{
  "num_hidden_layers": 10,
  "hidden_size": 192,
  "num_attention_heads": 3,
  "num_key_value_heads": 1,
  "head_dim": 64,
  "intermediate_size": 768,
  "vocab_size": 4096,
  "hidden_act": "swiglu",
  "norm": "rmsnorm",
  "norm_place": "pre",
  "norm_eps": 1e-05,
  "positions": "rope",
  "rope_theta": 10000.0,
  "rope_fraction": 1.0,
  "qk_norm": true,
  "attn_scale": 0.125,
  "bias": "none",
  "tie_word_embeddings": false,
  "parallel_block": false,
  "init": "trunc",
  "init_std_qkv": 0.0422,
  "init_std_o": 0.0,
  "init_std_up": 0.0422,
  "init_std_down": 0.0,
  "optimizer": "soap_variant",
  "learning_rate": 0.00832,
  "beta1": 0.95,
  "beta2": 0.98,
  "weight_decay": 0.033,
  "lr_head": 0.00877,
  "warmup_steps": 146,
  "schedule": "wsd",
  "decay_fraction": 0.907,
  "decay_shape": "sqrt",
  "final_lr_fraction": 0.02,
  "batch_tokens": 131072,
  "max_seq_len": 1024,
  "doc_mask": true,
  "train_tokens": 401200000,
  "max_steps": 3061,
  "dataset": "wikipedia_en"
}
Each number is 128 + 24 x the weight over its row's rms, rounded and kept within 0 to 255. Layers, rows and columns count from 0. Numbers have three digits each. The size before them is the row's rms in percent of the matrix's.

# layer 5 MLP down (transposed), 768x192, rms 0.171, rows 78-141, columns 160-191
101:085150145114177139103121129140099085146125137116141139175100162144139164107185109125108128122124
101:140130126166130112173163135125099166145138147134149103165148138158144106109125138119165166171147
097:140151122146134097139136121141137141093165169176117110143109141069129128111126149103104159115142
098:199130096139114103147127119133124148152118141096104125136100124098086145144119151156165167158106
098:114100151166119118155153145127098096077123131105118114097118152104130148141145145149107052131100
110:115130160090160125122141115108116160145130141095107108150163159108122109163119130158139131121136
102:135134138141117137166103105142122143103155072119128132169066128149110122099132137108117159106102
106:141125126124089157098128121136131216156098141127135122111137120153107095101123138162110174155165
094:098148127102148110114121143122131094118167107151154168157142158123115112126116116070120115112131
104:144170085131132136136101155134116127081066140112143145135095110102080107133109101154130112115114
097:157160115131131185127092128123097131112117130131126049140134137152161114142134097136166119142142
099:123121163151151124153140155127150127128099146126146096164086131111183108101127123131114129126085
096:131136112108154190131136140113123136099109142159131166103087087133121141095112107113173117140129
098:165158134103145163119118099116112071154141113152141148098119115181115144152095174105114116121124
103:128119111154090125180089120137123108126125088188098131110125123125177136122100123137135133091150
097:136136116114117112119125164162133113132134129134155137123100114151096130123151115093130117093118
096:096101145082083128106072093186110119166083147100152122140116138138127109149146123079135141121077
101:120104107096174125106142130124088144124116138165158156059137112138158119153129117124168105123132
105:081122130097141166101115116159076115122110153098134146136126156154135109098099131134142147105125
098:127178144141119098124110126151128107120155111161110149086133145119135118127124112157131182124086
102:145119099123100118151108094168109136153128111148147141144121127107113102135127120084106151132120
101:142083125119124112096108130112132158123132136136108113125125126191141141130137138137120117143132
097:143138130112135119111174122033144160147117111126123116083111161131129127132105160107131110144111
103:185145124132146161138133111165143120169124122100152138124096171133116140107145115155097125158171
100:127086114110122109101111158116099187145130113141139130149150107107075188167115121125142100141149
102:146111153100151103143146128144114143106144131097125096099118150177150115159139084114135126153127
099:150107135130151130110133127143097128123158115130118114125100149113076112141117147161126133173120
097:133087115110154128131139168118127154113173108165144127132117134116124106118113121138111069156162
096:103154117103090162131119148159124105113115145121094149094146147093036142140127112111167105165159
095:198120124131163141161121111158090133150140106180150142117161149146054140172130117144160139159115
098:123139123112111104156135143118130122169109162145116156127118126152147086122112133133175108129135
096:089118118113144145116126144068148155119134134135127080108112178119150093165108122131171165097099
100:151181136106089151121116141108097120124106128114139086144132127136090112114146103152146108108104
097:159143131147078096151121143154129152141147104125144131119132147110110126164099096102122120123100
100:096109124148123113109148109133198143105108157112110123127124138128122126127142120118115131121117
095:105138110122127157098140146133137162133145139126132137097108113151202134068103162130111115149108
096:137109149162103120132181179091139131140144172104132125072129116117172126104117143108159133145105
097:115126194120104108127165137151103099152122132134112178095133164127136105136140117135115132124097
099:129172097117123145123200126111097104093122118136170134114106120112135158118154095080156159097149
098:147110137144177141096179131121089106120188103108111113145113092140131115085165125134122156127136
095:124145098119112123138083089151083158179173111107102132118108110156138100142130125123076129103116
095:166106139112158097155117103159144133126098132156084111164129128141105145200145160144109104133132
100:155125122099151089156107150119159160161187158109136122130133130120167098154142145118131135150148
102:095153140133119124089182068129128128113135136102167188133088149114137140096145099125173116122114
101:129150115125133100123113094153120103131116162120132103119127107174143146145145105152133106158117
099:097140118121155177141132155112106189087125146090130180086085121137112138129115119134103102138071
101:119117160101122149157123127151166108094121153127118159119066117105152097091117097147143135137113
104:108137115134133164150186160146122151110171146119156138149107177088079126117107147132137131112110
095:145138129121117120076147139119140127099082119151139147108087135123123112151155140097131118125118
098:086131189158121175159144138107126177121144157103091110114130095096112142070114072089159166137171
100:116185105122150152124148123121156113120101118151120106120115088109161166138119148130148129121103
099:150145131115133136124160161161089128109108136108114157155112114152140116124148106149112100109172
098:136136128176122114130127141122131140142152095128122122139091118130124150143139125133119136095152
091:132133132093102142148138108111153146175112079098141093163145143095114139100132122086121143131095
103:133107140135139118125067163129113133112126115114121121129132131149124140120152085153094121125156
102:128158164162074121141177101111126104148122119135129127117114144153070137098139101068164116146122
102:103154164103108145067159126098130150163137112100126142071148067135181136147100144136116131130133
099:179169136107165128105146132124104123133147116106118092145140085131133138173134112157097149123094
113:103150113119110176110146142142174132111164133072134151165148161099152128147128139140126141149108
087:133163099154120123122156118119108141111180129157163127151155142124119092104160146143142099104119
094:121113133152169183141137182160122086118161146098138138140084100104110144119119126136157125070124
105:154081080117127147104143145112125077083101151108117114115138115077122156128103146132090118116113
098:154105075155125104130119139106130143172129103147129138146113161119103100140109132103128089141076
102:127135139099131173121122115120110138143080098143140071155147095165151157146141143119132154131148
# layer 5 MLP gate, 768x192, rms 0.184, rows 79-142, columns 160-191
090:127136087169133124135162126151125132115151143128133176164132085150146115123106092158064138098120
098:105113134118101145122137123109107145117169156094156155159156085119149161090116130109141116139186
101:114127160135128133184142112103135154104105156221139141100142143110142120160133153127132074128117
100:147127167114172124188108125126126144080118114162130107138106108117183131130097129164128110108060
102:153144136064094168089133131139077155163160137084162175123112105148130090140097102150116114183109
093:089190133092132137138153114193156102162119129111137097125124107111140091124114113150150120143108
105:075138130112150111100102157152108101111110154120145122147139160164158170101147161104108122150098
097:149126111114129088169131126113172116181094116104142162113137168096081111179156173110148138083143
097:098106128112155127122127112148116159109140125114129169136121103126191127134093099116143116130083
103:143120139139038146130129116102090092085115135124129103161154121112124148166079118107135124182119
100:090106109125153131121093121117108115114097137141113089160169140131098160116188131139106097154144
096:149130129150161099103109117113170137125150086140141060119166130100108114162104175119099080154134
094:098103090097174151092150143103076112118111126140151129084118154102087143184147116135127129127121
105:137128160125142133133132133115090129126116108109088092126108141088146161107109112145133103159129
089:113115117117149119132157147137137132107100172121163109089146130126126121105142121170100145115134
101:135121105115151124088142159119162174131139116169074127108172128117151127107100155142076176122165
100:110144094109133145101092170166127077163117097141158130153114108077126142077118148144135117114145
094:122162123122133099111152104125126133136095115109140136129104121090127146158141123164121112155140
103:178119086141109086124120142131140094074141133133127146099125150134190119166144145147114177140140
100:174123094120115120111119144125128157122139125130096122130106126152123145143094133109145151122111
101:163142126126182118183153081144130170146100105132110128147123116141094151125150121150141098110120
107:134124134163133130153122123153117133120093134112139118172110108097137164123167162105159143134130
102:147097119103160143152104081132117125146076076099149121128121105123131115136178146125120157117076
109:090132099069107129126103162135114123120139135158136121161168122118145122179141128158144145109091
097:120123136150154128136140152101111155114129115116113112113196106136141105134122082132101119122082
102:091114176110136165116168125101128141124134115153148105162116167142128130130113098142117133108144
093:142163141111077127123113093106132079118104122081104167133171138078101125109153126123131075165111
108:113137124154066089138118144090134156137152143120114139133114133142156142160132126146128086122142
092:117087125124091122131104173117118131145126121129097113128078100109129171074132147098169136130146
095:156132128111167117124111161139125137149089114130110175091124144126176146148183132149136108131130
096:133096136123088094126142141156141114114087092126105112129101137159155106119115112140183120097171
099:114130164094111112135128102107137141111123161137080133180093147206133146159123093125103102119122
099:140124135126152132140123138182093100109079169131152124183103131132159142112131105138141079129079
093:112129119156125122130119080162106110109086158142136110127125147143081106108134117132100097130122
102:157121129115101093099117163147165159119142119149131162148143079158140096081062129139127114092116
101:115110123121140145150138100143130113070123117121131133186087144127159138116142133150153155112129
093:141182124158157104112155127130129172104099138134148108137136170123119165114112096157112074130163
100:143123139158103121109121119146143128146134111172100185111102153163151110145150100138169125120167
099:177120122146160146153152124118141115131106118154132093109137087120113137137180098126172175141126
104:147110101129146179165102155104127096095155155172155105147132131122123121178161118143136122073155
098:120098118129166166075095137134144139159141108119134167130135120158111095077143135143119101123176
104:112111194126172089153105122127083192149172077086115114142147149118162152131129107097157135146085
105:159121117144150115125103145123120114137115170115152142101127127098110101199122111132147124127117
097:169146143116134139130083188076156107135118050114153156150083131147120077133149142154135132143130
116:133103150089134132124068157156115162147138108133158119100132169098102097095187112153147106120130
104:136147105157130136135117105111148126168152078089125137098128150145164124124124114162157117127132
101:119122120152136114170134090102191144141138109136105149149133102136155132122160140207138135136101
101:132167128132124130130154102109110123097128079154138132098142144092120158124172127154174160098147
105:129124206154157185097085114076104135149197149138113159100101122124088187145138110118158115137136
093:086130096152145138147145108148127126126101135091099129113157143128125131153157147186136129161167
099:125114118140176129133126128108121110135139123150102145139137131108145117130117144089158138150139
097:118120106115159117117169169131132127146140068140147146186175109094115146115182114123105078151169
092:122128139144114091126106096089109129103105139107148145180157119108153133153167124130157135140128
096:148109113173125107135141170128145143130148154116157154162095129177114155086164115151096096124144
103:157157144140115130118144104155140130121128112132132139106141144160146121142172140118127119129113
107:140140114138148186164077117151118137117134138069099143146077174131144136146117112177119100138123
098:096146127117154137121175105144156090129130129154114161143108124146153163094153108151112098153142
105:105117159167171172161120124130170120118110182152125114111118120161148132097099134057105171101144
088:097160113144098113180123150151100143130154149111092112122170081127089100166107164160153127141133
105:134116142161145084134141122172149114112124148141110126140160127120105134158127128116146125129126
103:130122090120161128114134108143113106146136089104196140137097137151135129098150185166128133123171
098:116130106130163108152091119137153112116180082129130145077138119123188121152131103124176148134142
100:116169119155144137161111175113114183125129096092133077154136094141129168122125162118129109145153
092:087152112108123110127122118167130097099138108158119135160111120131146143083094111157150171149114
# layer 5 MLP up, 768x192, rms 0.186, rows 79-142, columns 160-191
094:088173150084118134141145111136088166134112157100086167130139123116099099135137154149118137139109
094:146103102084134089090090094108167129106118096165165098155119130114159129163137106134120146053129
102:179139119113146171157147132072123120122150146186119102083105151148172075178129128126133133177157
100:139098140139088140172168147176120087125129155166110114150145123132127146123157137110127138089139
106:133121120130124109135105127113115144116112104116128128117145133128147133179127137155110146135118
098:117139105106141108136138124164140125083136166118184138073095120124119131124142096153140138105126
103:124130109150110147119133128121135118158174127139112091132126124124147128115128180125134116139140
095:146137138106099152098132120112125170137069125112103129083166127123119108160184110112134132113124
100:149125121136134153088114133110137092081149101099133171128190150122128122163116131150131118151092
094:115141127128126159121138156144180103152099157098100087131120176126149131087123151128118079108138
101:128112114128094115115124107122163144115139075172117172123159114139108105138114072073104127096105
101:162111168124136115103142097118119110080148106128102136120128119143100159160118148158141143164094
100:116143095110148147148108109147104144133140171171157174128161134114138146144102135127130144125108
097:152126122126120133123127139119100117138141118136140124140119158105143126094130108159168128105156
094:103172116087145146140127127149127123146134093113118148144187163126176168167125152132157141184112
099:121112185123134090131165124111111099111096139115129110105119127129127081118141133075133121129167
100:149145114136103080103108148129129091130120140112084149140136136097152132115130117135113123123141
098:141127172134128134114106138141092121109096120103107116100175114143106118122160132082110139138109
104:117135086106170115088105115195195109109131116136132125133115152135141155142111081127117139117132
105:086105145148165142115178081106152115171118165130113108128137180155159123130128100120138139112130
103:171134159094105157139175087165126193146145118130134149114094108149127087150090162115120143087112
098:129112115126107088147081088134126163133123112120114124080129136141126142135154132172102169120143
100:153084120142105119188148145145149075131102115121166108108085128133110120139163150140127114122146
104:110137160100089145137107102093149110129120107118154131139073103125151123111119058131125142153147
097:106122141115149152136183086143097117117173147102145090126135126148167173075116099139136089084077
100:115180122119174130119080120138147118134122137125100142167136116116111167114107116129168103135064
096:146114133100111121131121120114114100102102121134150161088142104124178142083124114119115125138120
101:146171117101120129127105124101151083145138157116085124102164134135115137122180087098115081145136
099:121168120108150100149125073145096107116153160179109137142124125153081143142133152109127110179153
096:088105118125155109160130180116130122194127124170123097097109143123151139110157083143145134106135
099:129128138107123118128149157156123098147144084104154127112180126151132150095138103152140123114092
101:146089105121143070131114096117115119160116111134112151127111155113112136138140112135117150173164
097:119095160172147112121094109123129130152130135175157130148134114112156153139114121107129103137120
098:090095129125143148135112103135097173115103145129130124170148142081139156092113143150128102145124
103:137133159140119123098129078156129100152156093122082162103098165127112138110084123124136096151101
098:149132082128094115149139092129107100140071114150101095165129146139081145120118152165070133133114
098:134122125142094156108126078157099107117120127121148112134133102132114117158154162164129152155129
097:111148124159102155093073125105128167171154122170160099101126124098171151113115113130130096133152
097:139147081118127103128114102121110131186147176145099147127105105149129084141160113109133111190125
105:092111118093095106143095127148097120104100117107138111153129160147116156145132126113114125117157
094:119129096099125140162121123104121129121146114135116111157107109071093117105155110183133116142141
101:170118110128118122141130146170141112160144101097116118131162124125124161129135127148131156103112
101:100101128100109131098156118105150122141152115144143114135147099123152125124135136126106101152120
098:121126154160146112122173129159084152147132154122111127128137082137122146135122096136139141153142
106:164138152134129163150138118099129146099156161123146122146122176150178110116115096168159116143121
100:141166117119119106145146156124141147134143162134143114155130120163111143134120138146119108093120
100:107159111128107147135077143143108127125107144106118098115145122113132124106143138137144147100165
101:121095106140157150152099120109167136112129116146149139104147127110128121127161142118156141078086
099:082113163124132153120101109115114122141159172090109107098113105180148121146114134077159164101150
101:119128156097141132123112108149100123095144149143122123172132092121107184117129100063099110136141
097:084135153117138094116101161152163114173131150170137113109171152147116132121127181088136103157125
094:174153142108122100099130136099119123127106132101154131139079081125141097116123122140131107123138
091:138133080107128164127135125127150117161133067146097169137133158151049149113124104150088161132116
101:125149122112184114141115133092150133118155134131123110139110112170134149138171176140107120125127
102:171131107114142107094128119148161072122113136156160100106150111115121105101095113112098107140118
099:104175160102084125135140105117129114152127129160141131085170093137131090097108144137107140134157
101:140163133115115176119134196138060154124138109130151095112145161142148116119093132119117090109107
119:121141125116099172121152109120148121119108135161144170165106142111134143105122159134124155127134
095:123103129167166177100117157166124088101144130071174147152163135120116110172131127141110115126110
102:130175142147168114127171098113133137120142110151115100149125149147088138111142080109079147101126
106:115128148122103101081138163104117119096140124069168142143124107172112135089095165107120133110116
102:112144129132123117143132124120150060121135104174145095125144161134114157144139114116150141162086
102:127150128147083073131134129158148120110118127120073179097103138088176094125158145129137104174114
092:105140153135137130142087094109135110100147188151130107121088088124165112150142123125163126151125